config = dict(
    rope_fraction=1.0,
    bias='none',
    optimizer='soap_variant',
    doc_mask=True,
    steps=5784,
)
Each number is 128 + 24 x the weight over its row's rms, rounded and kept within 0 to 255. Layers, rows and columns count from 0. Numbers have three digits each. The size before them is the row's rms in percent of the matrix's.

# layer 7 attention value, 256x256, rms 0.262, rows 36-95, columns 192-255
096:152164149125131139107138107169152132183151120133166161188140128091157142137092102179111135112096112128102159102091123133111077180116112109136110130125155144162133122087111125137106164109145134
100:196116123173091113142132122114142136113140120145106135118085145148105151117131085166133087150142112148127126115141144192129103115135156107135160137145125084144165154115087118143119147104126096
101:119121134093149117111076164159170147137141120103152132129124142097114087151156125143135158145109155103115123139086133120113135110107131118148124157098148084132155128131094115128128133123193156
097:113131140162092094130112153093079118116085164110112159161098101164135097135167160138133138100166159141124142130144149165158160136131124114140122121133137088124107150139149100128121176138110143
097:157115119150128113145127114144128119124121157131136097132154122147143133135143140106134140110149161142112134096098111169154135110167128124103084146117103128125121149093158127057101092141131120
094:105128136171097132162112134127122136130131108140149120135150163157139082147100156118166133148154100089137137157136130156127079111091112122108121124118066144180110094110099131116140136112104107
104:118110101118149146108123094133140126146184088140090118147128101159170094124115115153150104133149152088089137108097172159093098150129173110144120124141106125167069137105131118069107142198172094
095:131101121155124117143152111091130122131111115172148137152095139163101106124124143106183200126156099131136134123114127125091163140129141121115157123129091093113094089123169122126081147152132120
084:133133118119122154092152138136078110066118148115090124111123109105115127133107140112137106103124134120138110160138145138118111107096116120157113129099117117112089092124098112142136163111110124
097:134119168124105132110104121136155147125103124107147143134114086047139138110136174161113094105115141168114156101137109130114114130159091181085126120158125102135123130102098117140144108109074165
099:114130171153123073125147129114125133111129092138155135114130120113141150112119097146116166162136117150129137106141142109132165128088115124106100143107161160181123162110154107103118135143151181
083:112095172132146097142128131144132121135104109137116132140110153115139103106146156151142104116143125147119146088155137169050125127142156106095126151108181142184104121092115098136109172129079140
091:137121099110147095151165132115137112144145100148139160106107181115090102126143097138109109135114142129144162179167130149081126127120109072122124126141190122144131108129134127127140127159171157
103:134134137138131160181096098168162175152122092107139119132141151110122135139102147125181134095131125144165122161152138129100064121116140097113135108129132150120116140140126092105108152127131144
094:089115115108153099148167138130101121127126123077122101112096166095131133132140137142153151135100132122159169107135135142117148108142141139171140141158144159139120118139177133123164098126176140
094:122167173077112129126089165161175137135120137147118142129127124155102084142118070131059112146131142093120162088118124123140111096139151158144106119178138157135125129084104124098166164086136128
096:115121115181123139117145118092123163128107108130137136120162125139122153113103132142138135139135123110107171149172125171146101152125117113100153128101129127114111138115117128147158139093127135
102:126103127132114132129083081162103086144151109114173130175153141111109160136112121154116153154146160106115158117095108122132151111078082085137104133086142066144194134155108125132113095154124103
102:126091122156116140194144159136103138187123106141145172079117078098143123106122114087141145094135126116102145109103134109081112159145154144184118120113117109137157113170130099172142143139119116
102:166122109164153136104117149115132160172122140104108124097120125119108077128157113142154109131104157139148128179152155155095092120133141107104133125091122151129119103085140117120140129152130164
101:136123096143118087116109097129112117148191113149134151149098074130168104115108113127145114153183112128100153104127148096122141154067146138159151137142138113153079129118118150149091124138145140
092:197099102086076116132108108076096093132128124125148152128109178158113127106180065160134114090103166131110177122098160125147087104120150118106131134112114095105124111131113169097149136177154139
092:135121086120167122141118117105108129122133118141072153118148133162106131080156120078132133157148106083120139162103183108140150092156159108102132122120174189128098141083192170130151133160136130
084:148095095106148147113124131142194083106133203140117141114158172161128081114159113135145141136066134144128092113138160129108120142154149103128110132115116122125121138099090142138118083194126135
087:130118107120115134094118121145122149149128149157157134103136133125118137113086125138113117142142155118104134140122121174129103158083107179160117187133110085123156121120136117120169152106121131
092:116135156167145094117128098133058119123143140157170166124115160128135110147116140109101139148108117142126155116132110109131134134149111133140085159115164131178144114120161132118172127092122142
087:158139156109117140129117135149134148135111135130165102180127185169127134097121120134119166142156138117135103136088115132090135174104107074117164085117115140136110147106154105144123102151112109
088:111112094109139132172082126103160115126136137154135118098126155114118113139164162108125152098112119145163145126099107116113136169093093149164117155155141122131087094163131105124103136102137102
104:147093138145152149116114156133152119128105144125117086159139127146121106153144143098148139127182123110122078142135120165096102102117142097158123099147164129130122143146114131119066155153131064
111:130148135141138128099113159130100146118108137173151110117088192127128147157140151193092141128126120157094125121106176146142147104120106109141119129118138113152104081095123164167114113109186146
107:128088112112123109116109112104114142114147116133127137147143098109096112096120159126124120125118132119147119159173117174103090121131137164101096139152109147147069085151089171087117075117145151
109:144110174109165110161145151152148100088140150115118141115126151125101157148131091114130146109153168136112152116142110112105122126130131148107160142112156113161093147119145160152108102119141134
106:148103120112114151160111159074153096182103087126116128117120154115111107104105126088166126142109128143122145152142115114104137112094121124165143114130109127136083117185141147126139078116115140
106:132147141057127127153134116147124136147119139104122109098124138114108132091137177115112115114095111166169144094109182138119145100154132132113131117124116143101137126164088089135133178103145135
107:123138107134108128153135154174131116129115127132131116132093151108129098108160114142153129164120145096090130154117179066176098167134112108111130161137135122125084148129130106107114091129099102
112:136113098117144162129132119134173129103119146153129114133124083166104151121129149104143102095118157094063092138089123116083128103162126152131141163112140137120131132098170112108164148112103108
110:137110186134130149089158124130126144099125133101133075105078111112130144142145136118144174096185109166166130103128084125087069118106103116121215125145146149163144145169154091101132127142135139
103:120114105124105106141141140145093173133150123179116112161125156130120104127103183131113155127095117149142096116107135156126125156107102121136142125096141116157141162096170151105148140152142133
109:122146124145091068116113118111144123134127074136148125108171168150130140129139119145168113136129080178125126096122136162118146133129124135068150089116172122159106110134184107140154125144135127
111:137156112122101132150121116138138151126132133100097106105083122101155128140081090145131096103100188102154170128131131141134111125111116106155175136144128115106131176119162118151103113155104160
105:118118102125196098135129141113127145142136111151129103087101121125116103104146147150126090122101162156101141112139128104116158092132120138108151121146143120146096082180146138131127147130094130
102:135106145135128150124106144139140120100157120112154101182141159138141149138109152113160121116148170177093112121124140158119127147127153160114092107113155096061129112146177110137132151165088162
106:139108107152114140117113164127100126179121129102114108142158110126163127128100143152152144136107082157171085177129120160133135144114104122161136068148133148088084099162084104124116162134126141
105:112158137124091135143116116095125117114112156167104176132144122143088105127143130134114115170122130149183096098119129140146120124109101092108098138117155158105098158165144154080132094116148111
109:124108171129144122115103126110107111125133118173125132088137153123094134101156153107158089115105162158142133121114132124170086119190162104144132098112105115167149141152136150138124141140098120
106:110106173140132129161115127144130161102138139148137145145090160124117098111061096139123136142139105154118111149135136117127113166171143147142149143096101138171139136119126115114046116146069131
105:119129140111061128113138176140125137114174132135134138208137120144096135101122140142086130102152126161165103105138098124112153098159119196149119150138107109126118116114129110131171125080093130
106:127123113127115122147132098135102171144133124101126117093130090111115136169107144165146164134094107163094130074186061121134096124116123134108135169054134137156146151159111143134118092101121137
110:121112110098127149081155132145103122114144096127141147102126118154139130118124109097130119095115097129104116163125147110125138155146172127154202127169149160113141120155108099113110090106095169
107:119140107123125138165173133139086117108151131170139144113134094161125133142157146108126131143082139145140165130122157145098127132139134162115109130121098109143172090185112149116158146109131140
111:105104147163126135180065098149115131130119149112129099132146124136116106133122086117129140136136118170137108097147123091172110143112143155145094115151082154117151080110135141137075140114140111
105:080125158096102114138158121123158128128125152123105121108140100150134144102116135143114113155143139100142103118128164120105136109137137113163104122095137156108123119156127140108118106154162163
103:144128164123117134119078117160132074151149133138194110146109140116138146174141090130123116119128139141147117137111130148105149155127123133088085136149162168090151140198103179154140091106123170
104:113127149145180125133095097148115127114156079108145118092119129099107158161096139120129139105131125134098153103143126130139143122129103113171086141161104094124097144135143155129081119123156112
106:145135182113153156162153131180100174108151100117099128111143046101158142130124133186178132115153093098186152103145152132142153088151129133135139129088130073137096092147106142104135145135098110
105:194128135165110116130146115133112125087151109137109127104107091170142118110135129096150153089131123202104100090123118157143113119123115106145133133141119066109181116143131167134071107082134160
107:160126114112175165203090111118082126133116111108132098102130144124130095123149082136189071123120139103123141103111189140168125135078114132137123145143170159142125133146123127085118155133147153
106:141107112120140121076143103093107144127120146119184099146126132128133122138142109114135144124126139133148133122129147127139155115134113110139110121123164117073156104158123070167147138111167126
111:128169121222131142142118158119101122144142090085114095161134160146139096136134143116152135089129121097151125140127124118122135144154131154150153098119171143145119084116126112097125100144167136
108:128169126160117135113146134122146159117141114169124092112143118133132142122100105097137136160134098080113143131148136183174144120135109150183145107113120129156159123085119148090181118081123130
# layer 7 attention output (transposed), 256x256, rms 0.217, rows 36-95, columns 192-255
100:171179131111138125120134108142146112124135168163110120126099157109096144176123148183132136098141123104138157122104129118110101159125132107125072146134127136182098130136085115173154147125190097
106:153107123170101218100122113140142119106164133087168094135121110121068146112109129134119118125127158121124112183145160133121083160121133105123124147150135162126115137151127112134167134130065167
101:076116138146143112177097107097140138126127129147186128085136151105114130100131137141089144092151112184123149168112135102145208135131175128110106132113129090123139149142127128151115127114141122
101:142092118131142128120122110102083126124105094101119114129119115151171087142128133139157125102128179092102113125146138095096153104080140135157139175168152094127178128132142109153100127129135112
098:125138121126167147122145154165125118134066125147105121100143137121111175139109140138134145115152098089132132115094120093171097139099139160117123133143099131163099141124135157138150110121109090
096:138146151151097106131161120117162128100073129152137095142146125138100118130135120157126097136126092137159136109130132146133092132132116145138137146169098131164148124135107129126146119084104142
102:142130130138121147142091121145152090123125114106135141125107090103115133141158166139127125175190114103106080156131104099101131129139129089159124130129108143156087116115131151108139132147179113
100:106119123099097111130165094117134126086127098161120109168139106185157133085130147148139145117126153165140162136184131102087135096136094109132109145148123174168126092133118109111146143147118131
100:130125073144142131117127176124056132117122102101123111157139120123155133104164140128165103137165117157121093140123137141109102103090120138111154124112139122104180154120126117165093114098125118
100:137091147141129169157108104141112123069156111122124102121091095100082105135148158104133115114118115129131146144116107127150099130136115163104136117115128099182092135122110131142131138146136163
100:108132110132156156180088131125123155145138152149128141115131130081149121127130105133095161140117128135124165104161110107113134091109079118151128175119184166170130135093126124153160129128116132
091:120132135127126130142121155101167158148130151195106118138124133107163100103162136148126135071159134161121135157132103169100120115177094119147124117156137157146138126124197127175151151154126114
099:143128123137140172155116102177099123155129149112155158139151125095119097072090096124107109145111157152123142144157163149118126114128168077122129139140137157155097118110168098118124124142130125
098:138116163134145159135131120119213135107102128161107129089151122128084102143092150155158120128132131099119134132152107111132082092123162091104163118137145070097140125135136118144092135115151172
099:106117103157098116153138122160108151153111133119144154165125147080142118106110144152099135119116119141129136162136146136102129092126078135143119175168161141104122112103160148121147117130140091
099:141120119132155119140138138191135134130096175124123107119132094135102104125131084131125110106123141130101097150180116166138144121109183134127103145111103113159098139110138148116165139129159131
096:102139162113131131081131127142127122177062111137146112128166118143124143092122108094101079149165174131110131169154132128117101121124136145131087160135101087143125157150135090141101184118112113
101:125108131105106129145099105148141086108135115105108122131156153146118176139109101146127146121131080089117131138126133105111179085120102147126089087113133106149141154157092115121148096161133154
101:162114151160067182147142126129104157124150113149114109102103127096153166134147107086156128116173124116119133061155126147065125141109112142130137142130138138137120093150117113128119169109159115
100:145071130126148114170111114111090137195124116077152197117133123118094132153139123143125130117114130129136102111143152095110136131142114117081100161123159157114137133125143174125133106126146131
101:118129117163137109108144088107117098130142106121172151158072074118154153121142122155111116138214105130117128148087145107115118152128113142136119091110123128143095098166113143126100149100177101
099:175117116129151145149107125072163121117137131117141164105147119111132109106132107133120152101132175139130096140106122127126108153110127134081114150151108166109128104119113127121141162176144129
097:186145130094151113152097129112131141128156112127112221143144132166132129128107119136126135159140131131109084128143160159106121117191108152106138115133118143119100135127111157164076070114101153
094:124141138116130129139144130109140134133113156122127135115106124177126119141132168122150100110113093128122109106102101109154106177171134107093122147110170116152139122112107126132145155151161138
100:116097169075139164121150052153129081130146111149123139077135169130152173131111093128134104129139121157114081084139172112124117151119101148072135131075126152151101088123156110137145155110148152
101:117108154125167097128106076082101135135172113118142115116100165118094110134137108119090135073089112152105139146104115125151134139124113176133091158101150122134124108145145110140116098106106126
096:129148136109173145129112147122130151130137161121137099142162155163117109129088123162146135119134204152083128106126112114092088141129125080125181080129147165172127166098160134137158117068137116
100:089076140141158089123123136097158113134119093141096112069108176109159112111129156101064110130161104116127114118157118084153097141112118137148132169098132143122137087141112127121117149133141111
109:172146128166129157105121103105138136116095131103108086099124154138114129134121164150121125155151138080152102119132105109110105135164117098121175125137168089137145150090133149130147136138134098
108:155118123120140134156140163116126104077151135144177107087120138157126153129120113125096174092089158112132110141123137106184153131139107085149121170132135159123148070151112133153125107141126124
108:124114111153102087158115131103081185112131147161138130142132109119152110093152170158154120118143088139104149142143160094127114068117147134101131117140130151118099135082182130076127150143121153
108:116122160160096111164122124103136107094149109153108150167126131124153146125139143102158141107134105128092159187094095099127127128088101140091189189116126135140147149132136114138152109142164160
105:123116123143098130106130107118114132150160085145136145160138157113118104095107117122114137110124128141136125099117122128097130166135090149157090190068134187104151105138138169129139117150139084
106:133096126131139081132126113156139145110115173156132090125126115069101110183122117128160145066120157152150174131132125179132141112155109119111192094110115110101112161098157144139110099121097126
108:137076143104135131135104149130161061121117122146113121128076103124113116068116170105102129143130142165144095156103126109135120154150143114132114147155132097127148130112145114093127116146106142
111:127123138140209090095124149140150097103158109162098111118118090179124147137118165148134141123141134153071122085103122175122147170160138108076185144148146141114130134123133161104139124132142166
110:109144122148085136138152115134125137141106134128140115115149097138093169100132169110124134086124157124137145158137122121126168117093189176112189120115149103134104148140141136095119129147178109
106:142114127130123122082132149156082137102157105164155082149094158100122143068128138147117134115119105140185144095099090182096117138126100089167154135166131179180162108107119122161117100113119133
110:087155156157157119111165121075140107123104128109119070142140071142136131162158131154104115151098108127141085117181114117098141092118128124109090109131162175128148124140112123116106160161123132
112:157146192140150175126108131118155126131107117165128165124128131116138174117117130153135155129108110134071141110098134121139101080136102098164146120084125112140158187129135090142133134133089114
111:121123105139114127142154133182155162162142161184121133134099114134165104087140142167098097114137168157139138133153166126087160142123109124103093129103157120164172089094126106134106138169115137
105:131169141133167153085166140149125136113096125152138107159150132147160175131121140124138124099110155154144156118132143140115151144145219112139085149137106115124152171078181137139118092144120096
110:118111137123136113133161151156103123118106114110154133097153107137161139129124114157131122136117104129209118096151086124108133178129097118135150144118101113065148137129141121125150123123109109
108:128162160121117110134150138101140118129152109072149150140113121156124138124148095154107129105150131122100116116072104119143134130143124133123126131125105152118135128132094142145128130103178080
113:115111111109124108134134124174123096082123102146173143124122149115074139137127146108119105089132125100141156105152105179173116112183126130096119142111120126140126176122083122125150194141089095
112:072096151174139102113096111175159140152084160129124139143142109131146093096118149137110137140110113105143129113174104116107122159130135088102130146121139141175118123135147124126116126130093117
107:139163103106074117139117137137108138143115106145128102107055124143141110127173129179100101083083126112108142113148135113112088141136094115174128114133150138130148184175147129117159128125144113
110:138142108106155095079134108114177114123133138097104137084152163074105138138097117120147097098092140105115178122083121111141097159141145170084132135113116128136143162136108125118125149147164161
105:127111139157097165118157127125109118173125147143117176117145123124180141130119142119083109089138111154081079152139128133151102180081163157125162121127155142084163115144086117150144141088126152
110:132143139150121120171146099125084134153132118139088097143142143118104109157158144090092106112100140107114157101151131153122146141128140124112093163079151163103135080133138121114137150156104140
108:173155176160137131167113094122131125143097110117134152124142107109114119130102095112132078150147134078120088098133130122154114127105139125115128152131117130117142076097075116136141134097099106
106:126123117126134166190120092095136178171137123093141111128091169123114096159092186126122115126114096121124143082126153146132105106141147095130135162136146137112122158092126137085149151134117118
105:136111163120115151166101127125165121182137133138156129111142168150118089150099091118146157135084107117157120076122152097128161154167107127112090082124136105102145112124133151146130143154124169
107:124092116130137153113142144115113108128159141089130176084114140099115109181098145147107138113165115108104126076110063092131125124118140131142098184131104092133097126117137150117109168117139129
111:147096087132116111162094155127115132101159115097138086157148100062148143173121141177133098128081094127090189085148148093156158115132121143133174144130115117157120088167152145182132149101084143
106:143151094146101161116107123106127115106135131147139111133149092156112081111125105108160166117108133135120137097147153145117125096135104148128132111131117101128132143159116063155128142098119086
109:171177126108161164164119124125109103178126131098138142107135140160138131108149137090171129167173151109172128141098079134158190143094153138135127143119107124115151152138151123105140141136129142
110:182142118123138102126136126072094139125147158148122109095181154103114063169134094124155099088079173145166150138154118132120125134078090153180090105124143107124126095107127108085122110139114127
110:123156128152130115124129100172127095145125094163118121127119125159112114147100103155085124092138126123116130120160126075116106142120123128177146155150174149131114111190122107130102099086109099
105:172140070138123154117128113144143143169099132124100118115101111114111151092105087131124096157154140085123224176120141123190127131146100100152083116127160112133144140108129120109126142114101143
# layer 7 attention query, 256x256, rms 0.12, rows 64-110, columns 192-255
049:163158181123119136120083111125090110169137123113082152107126119128164113068130098117121154121150158118131116089087111172112081113104156105123131172087107082095123113095159123170138083144110099
047:139155142142123171175116104126115129144158128119120137147143158134117125116112069157101143131154134110149187139150160096143158046107096172139100113134082101143124133087155129094129134146125109
059:064110113093113122118142175113192117133115110136132128131094107131124159117110123163166160148146077156167111107091105133125157173117105138106138120124121135152129190120084137142157156141130128
060:145150119135121111105144114132103129115147138113137137100108114103124132154098125145146104121126195113137048091156102131140141149110177120149115131143104093122166141130162114148109138102114140
059:166126144110106154158165118092139161138132143139139117136107123098137152092120119137135136122088092142138137113121142124128135171143074112131179115118090083124138176114111121143131144091151131
073:187141129157145161093130099110121166142123127118143127121119130125158089150122063114129116111160213094120060126109112159145099110076140096134092146140120140116129117135163112100078151110089119
070:153170121141089142121115097092076131198148121107140158130117143132126118153104096129091115094137204142100079160100162160156102119100124129152108139165139113103135114118138131134112106086109127
081:129134114144124181089137134107117173133124147128120113160139134145184104140111112135115059123153204117129113159133150140139121114112193129144081111154147145097131132139178145121130100119153137
084:093118114089127129159155114137170122109131142127114115127111102124117179131141135138152143182120072126132202124145086086113155155144104106111166113105148096149140119112109122154133120149146146
068:120093129142114150170102111134138124100140115154133106115122108138125115151114140138122154146125117121132090106117156142112154163070125125119130135150131132151112128129097138140146213110116127
089:156136136150168117084136094133102156135137150125121166162135141139122118129106144111121091117138143112087102138112167129137114130102154144139147129158141158092139095127184140109123110136117133
101:144085128126147102143125124125197142135136139151118094096109098118106135159161114126162098118120064090114176103091108107110120148130140121119184142135144129123136124144092118154140095171096157
132:117077174175164141157134127131127090098114130148094128111192136142131120121156134131144121098138159139122099115136139136099138124168105128151129150099161089096094128101152152131159122113089129
120:120084099152058129111113180134115132098133052155091113110105131106106141141155129113130171092159140088160135090108089107130114127102114136143093164177135136133161162148131147129133147160193097
146:150083130152178103119136071160139133125130139136097106146136103183105136165128152096100168165145154139115162170134119139155113139126106116105088118158079164122162139129124147171128154136117141
146:167099148165116098155151148110159153139123130108143150121100125154140109116135101139119091110131151124125168176134131112146128146160125137141115143140099134091129149117137098172127135093114134
145:116125118131087139117105145130137165109123141107081144138165137159160128137140176138145107138138122161124148110141110157163094076086163142168134130149105157162146167094115108152108140133112096
146:122138152147124155103135121121137110101185140145131113157178104118149102149129166126168156131179137101142126126108127198134122123108109096152152160123132127149094134116118138180114136103164162
124:099134119141131102099147087131075126136157128144098101120139099125191145119148145105132113131151124186170104139081167129102177104125135132116122146151116098144136129146102139129083138144137096
123:122120118118146109127133106102148128151138142135160094109147088096116134153134122109117130126143123104135132116123169167106097108120149101138137161160093120122101130125152205141143121200141124
129:109128163120115101149118107101121169146116150109144136134109094156144109133140115143132091112104086103087129097157097128133104096087096153125079108152145106119124119094111148160171181139101111
139:109128136097118129149160124125146117120128143096128138116108157130161130138081125092172146151161114120098094137109111154099115113142126122153143147117130135124153138134150109106116103100162129
133:154110098153077124150133133160167134166159140100114089113120128145133093094145146104133101104122118158136091120111103117125151139142120152143096171154195099110171136137066162163128113118156134
132:167129077137138145052150136149127166124132135108076119099109180104116082121136098118170157126137079118137108131114169131146116148105114145096125135112142110147117131113112085131119131127108123
136:134096126135120110120144103107163096069128121084144149084158159140097145092100155144130110115081124125149138155119097085124099118143147120124138162154109157145164137136130148148121114101115129
134:160149121147153163121096110117110178172138095144112152142132106098122115134133106096159124128155150176100185112160149137121140124119126109145111089162147131130152142140174113108131160165135079
140:093141140117096136162133120127108084138166146123102073121074107144108133118142120125143133179106133143113153161159096124132143142102136124151119129117140145114109163128136152114116122118117118
146:093121117118089134129127136171124129158142119125175104109166139152154113137082110097103167147108107159100076130099135146106091127106085098115156089160121104120115130132125123124079131131103087
139:139159113142150110167130103167132111143161142085167117140119135117140167121130137122140141087087156094135070144138142135131146100166146121133176097155135134131131107111108199105147142159127113
151:153063092083128113133159146161106153137072116117163145146141117145145129160116133129121126124144109148152149112154146123112145156121101091112123117093104140115143149114181126129122131120157115
151:129144158103149155150120157140170179111132124102143135119140123159153142135193192138130123108129165101135155122099140110133120139103142120130163104118121147101137095105169093110142112113113106
130:153131142121155135090078129127160190133139148143126158121095129122121116104121141124138094138153128137185132178145129132133140114137121092098153099112080138133145124155121080107154151084144149
049:106120155127123097100117092104127153183127112116138152138105091147154113115146137169076144146159107098086138123111097126155106100117137116126155097151120145136087122136114139131132069092157146
045:090115163170109139127113103129120156188147156129161135152171096116076140116118126174126124057140122141161181141129106115139114151141148126129091088107118147165132115100114149149113107168112059
049:111105141134142134098108139162119155138123149122128105115132159095149126095142189146128099152093146094104153147104113106124140121144138114111114130121148142095125117140148163101118116145099198
056:106104106115113110100132147139134094128123111105107162131154135115088147116141170136159169157119068147146157105196139081077179129158114136124115153130137102117156120117100123134122168107149090
049:119141085126112119132136149105128095131166123158112155126116139132100125111140089149122153122111125142185079138090145151149105128118080146144158140141147122133137179144102105146112084115128118
070:141135132139137105085126113091126153136139133128151128140129121110167111129129142116132109072110180112106102114056130139144063105086134135123132108134162153091125130103158142139116084155091122
077:117111139100134148138117142129146112127123116156120152122119097137097140133124133147125136177157086167165203138150126121138204184177145119117147144110146115180140139134100139114142157112153133
053:152102135118167146170140134098118091129144140130153134136151123141108119156125113130154117132099128153151131092095129152103078119112082140111101155132132134113099153121102124124112165105094107
091:126082136109099166167141127146169117144145145154127107087120087145104163147116081156149163159126087161141170113146131120126177143124138131128140112143121108153141099133107123134104153110116129
069:123101101116106137164158101153121088097123132133103100103176172172098180133131125115161152133101087157131124095140143145123134129124112128126112131116107131102114131135103108126102178114114110
058:106121146144150140143127137119148141109105150140120129132126129127101125151148174101099139148149111121163120138166139112095162173138173160196104169124101124142132113139146117121171131110187140
089:127154142150137146124101127126096149140137140131148128165132172092151081144122164087132096113133151129141083111127128183107080068097139144161110133150115123108089145140128142149121125143159116
083:093137122117117107087109119108074112127123124109139123157116132125163113114114111133140129124099130149134097121119154137129121099110101126106097099133106067137128148139094133128144186102130106
118:128105131101121110155157145138128073107088107114133128111140138135128156120132118132100148098120141111123145114099133057130142155165135125093127134108138152095175103094164132096172102097129141
124:093149121128100135148111118172135114120161141122101071077088082138120145120190141128129142155079139169157135142153145076117131137098151129145127135146164156117159144118154123107120113128144125
# layer 7 attention key, 256x256, rms 0.131, rows 64-110, columns 192-255
045:146123078103121120130154110141149152144117138129116141121150158158085115122128151102136143153110080106111130058164082128112169147171098143126125144099137120152154102170108132126126119144145139
050:152080117134116121104138053117125108160132111087104125111094089113136074162147138093110098154100142118138108098092116142094102105125155125137139144165156155124123167159155133119119104106159140
055:158133147149096126099140149134118105108162150149162127119115155124070157140116121142124115122126098160095121127128135125103124115102089134140132138103092089153136078102149126121115161107151135
057:159136131101080116151089123090137084139131109121150096118142112162124124131144156129116154132129114105135133083138134182085138147133126112133097109106117116138119107095094130163148114154104156
065:121111152108148153147101154109166094112125108120121098119122107112096069110147137139138091162160097112108115110128106166143164155087124115087116111154110136160123138151084124185111146177093150
056:115147123105120164136125096152143106093114110137130153132129113122154129125147140093059113095090156129138151156116133120095127112109155110144086154130138156081121142124175147109142118104144107
059:122125109112134092106145127163126099101102138179099147107119120120134095114151141107171127113071076122171116089137144135109127125095144096151144140099126163035138164143130103142112149124158152
070:136132134112133074137118121163062140154131114132166168180130136131152168104105126130117175137148158120140170160142149100154104112167145098168142116145118112127146112124148115078150154064104125
076:136109140141120178095144149071161101122128123113136127129150158104144105089144152129118091112131118136122120106104076134154137109117100136090103121105124139136106095102141107141116075167105132
065:150134060117131087094171125118125135116150126142130172114130142090134130158145131094104112108115141131127079116107181092109123129103156090134161137095122157071127157115145136120131101089141111
086:154137153128141140147105141147085139157167120138137153139141154117155105135112141149119175159147168152131141121155159136149140150189133110139097131122111096137124134106138160115156142115157089
082:136132127142103150111168151086166132105125131150135119129153136140164115114098125100123087153141113136111128130145069083113142115140116139082113100147149124167129091086142134124142140178115115
122:161134134093129130128162116163139126122194146100154154103132148147127140127142144142187116130139129143121163132158161131112188115119144104152145101096103118164136144138141125122183123135088162
134:126083121137116143140162159119138114140123096108150119146153140127120140128142147107127147143126140137154133126125099138167145100097093153100123124160105116136090134132110095111169147186142127
142:168144132135129183072161153104107115123101139121099133082168147116083161110107119098136152121129198115137099106120115077137153125084105078092115089119129131163114098147115130154132135120157150
136:143083166170126114121135123118119162129129081142118115154101130165128086132175130107094131123122127143101117104153135087137120170097118140152135151134134140104103118138130134163133144092095138
140:120189086129155145123120163097122113167091138133135100123165138122131144108193142110101148114110114141140151149164154113144110093108098134142111099156145068156097119161157136055098115106111135
149:132144149151146154115136114120144117079147171111102173141128112152130128139163147139184114190130131141126123130086110135131139146098117108166151145137119101131157086097108101134136140111136136
123:132166113115141147110161154118108063144146120125078083116122113150162136138158156114155138135110118146113106164116149129136125101119129101129113172085111074153130114120106094158115160143096077
132:084132105161136140096149115107130135146172143148144111127166099134119088137113113102146104076146100155155113127101182166088117130130115085121145169158075150135124093136145145169131121068115122
135:107115125165126117154101095121145129102078134138131117149127148186161154137115149115129136134137139084155113143123103118101125094116144144132129130128120131096131112083128131140183160171100134
131:154162140099115158117112090091133147153099192144123164121125168119143124129144119142174167156113138092094111105154093122135147140144130174134166128149168134136127130113120137118122119135150134
138:127138131148098122144118135133162133135162137112138078120085131132133116111122150091139137134117123148132118140110090107162173144131155137156117157150138097160132133115074134108174170175120161
132:134137065130136109113097173125126160114131146139114098098080132100101139124112122132134174121111140132141109129090196091149146134156157188096072117127135109141160118117085098118139134121118115
136:122115141113114126140149157133126099130139122119149140100129137147112159110114124146111142132089119096101126137100116139163104122142090143101111141152158119146090132129149156157137170112084139
129:116142119144091151138113136083122121150120104125139105146130102139149081104150149109134096089170160190116153104163150125099142079111144107117143123148132124103133107138116127116115116152119095
133:119141137150141118135096100120090136138155144155092139113098155175088135122109149111129123165120152153127126156131091126131154068132138117129124148174134150097144155129113126136113151139104105
147:082161120138167177142126112148109133125138134102132165094129159147137098104103093136159114159134193145167089106154116123144077140123093131096118107107142069133146093092114132133116131138131141
139:150146129150166135165138127143132083116161153109137125108167151128136124087130114129138165090109170139103120127193113145162135161131145106139145099114120175094142128098132141118121103081135112
148:074161107098128098124156133096161142135113176133177143117136106096111112118088092132154113129116096144132123117160154106109170113153122146088127117083142110106137165096108169148124162067105110
146:116173134145128133140134138098131101082131139113156187110124142177141181109104138138105133094114136155141127147130128139140086111139166142124132113142134113111127095104110111075089119051118136
128:115086124119151082136124132080133137082112139167147133138099128094122096147136147075114093156144120170116111165129122127092149132117174117140131052135131099129147124122103135111134131135098109
041:174107082110070159134162155164159168100117155137114147151133118077115113146129122109135117106138135074101104128086160137107146152112162124132129161121146145136142097159129166111122173107119104
043:145134118083161141098123140142137151083126106142121120126070131123155090179115124143109109191095134154118132122136190141109155084148096123129161145144110107132132144141131108144138126077094130
053:144117117142106130148094162108118117067167118145103119151193135160089154146163092123127142121156118185160108083138107102126107113102108108128132106161122162132098091121118089095089142135142112
049:077164149110112148152116096145129131103103137135135102119113113141124161169125044129082137095134169159112095107130137119163097119081163117156116078104172117121113142147148105163130119117147118
060:133122157140132170137138143134161141119134137162122142125117126108157117117080166110146115135150103083128190146156082127064147169130097129118155149114111104125137131087150157119135168112107098
054:136124087121134146165127163146123142116136129158121115151135150144097117171139084134123146118101126166158114134143133124119167108153116095163095094136131136117068078168130112119112165109159167
071:109104134132094131101148125159140136148137108138135152121121136111154121112095166095142103148118151094140145143125100124096128144157069126097122122089119087150128143045121146118125136108111111
059:152132104143095145130146137108167142114142149102144141142131152133101103145129134091095148120122099105126135127177103093148175121171113123107085116140128118153099111155104107098133164160157124
069:135140123156104149110148098075138116101164111116115136121138122168178096103115149129128082148143157081091137141108080123102153103147142109117124118116113126093100135076145166067179126128125112
065:178192139127141108121070169122181120102100145137134107152131078119144126135154125135118122099159125104136114130138137187101104068090120149136167139127137137137102112138136123141145150143117102
095:139161132139141129134133128144161099077138141138134111133130081165106139099183101167158109119137106100128133118157122108132137136115168121162132100122112143132129114198120107133112106149130176
081:123176126099153111127089129128097135132098145136140133147149091134096106128141102126108180067111176137135074157126169163109077096100128129171149160157159176127116146168154131138129111150156098
120:102168175144146132130113132133135102135137128129131111122132112125116072075128134120134123115139176122125088119135170157131132124117092130133112128119127094109122126155117117124103143144124100
104:094079105129122110140117123112105128139101094116136102144136158135122150127032121106086127138148140159150132160114144115143157124140111114095109132116134103131120131108127129113150144115122094
116:081147118170128121140138161140096113133138135116098105105098122130118150135093099130108131150069138116162127144133105102135131071117175105115120184149142147082145150131117100176100130165105095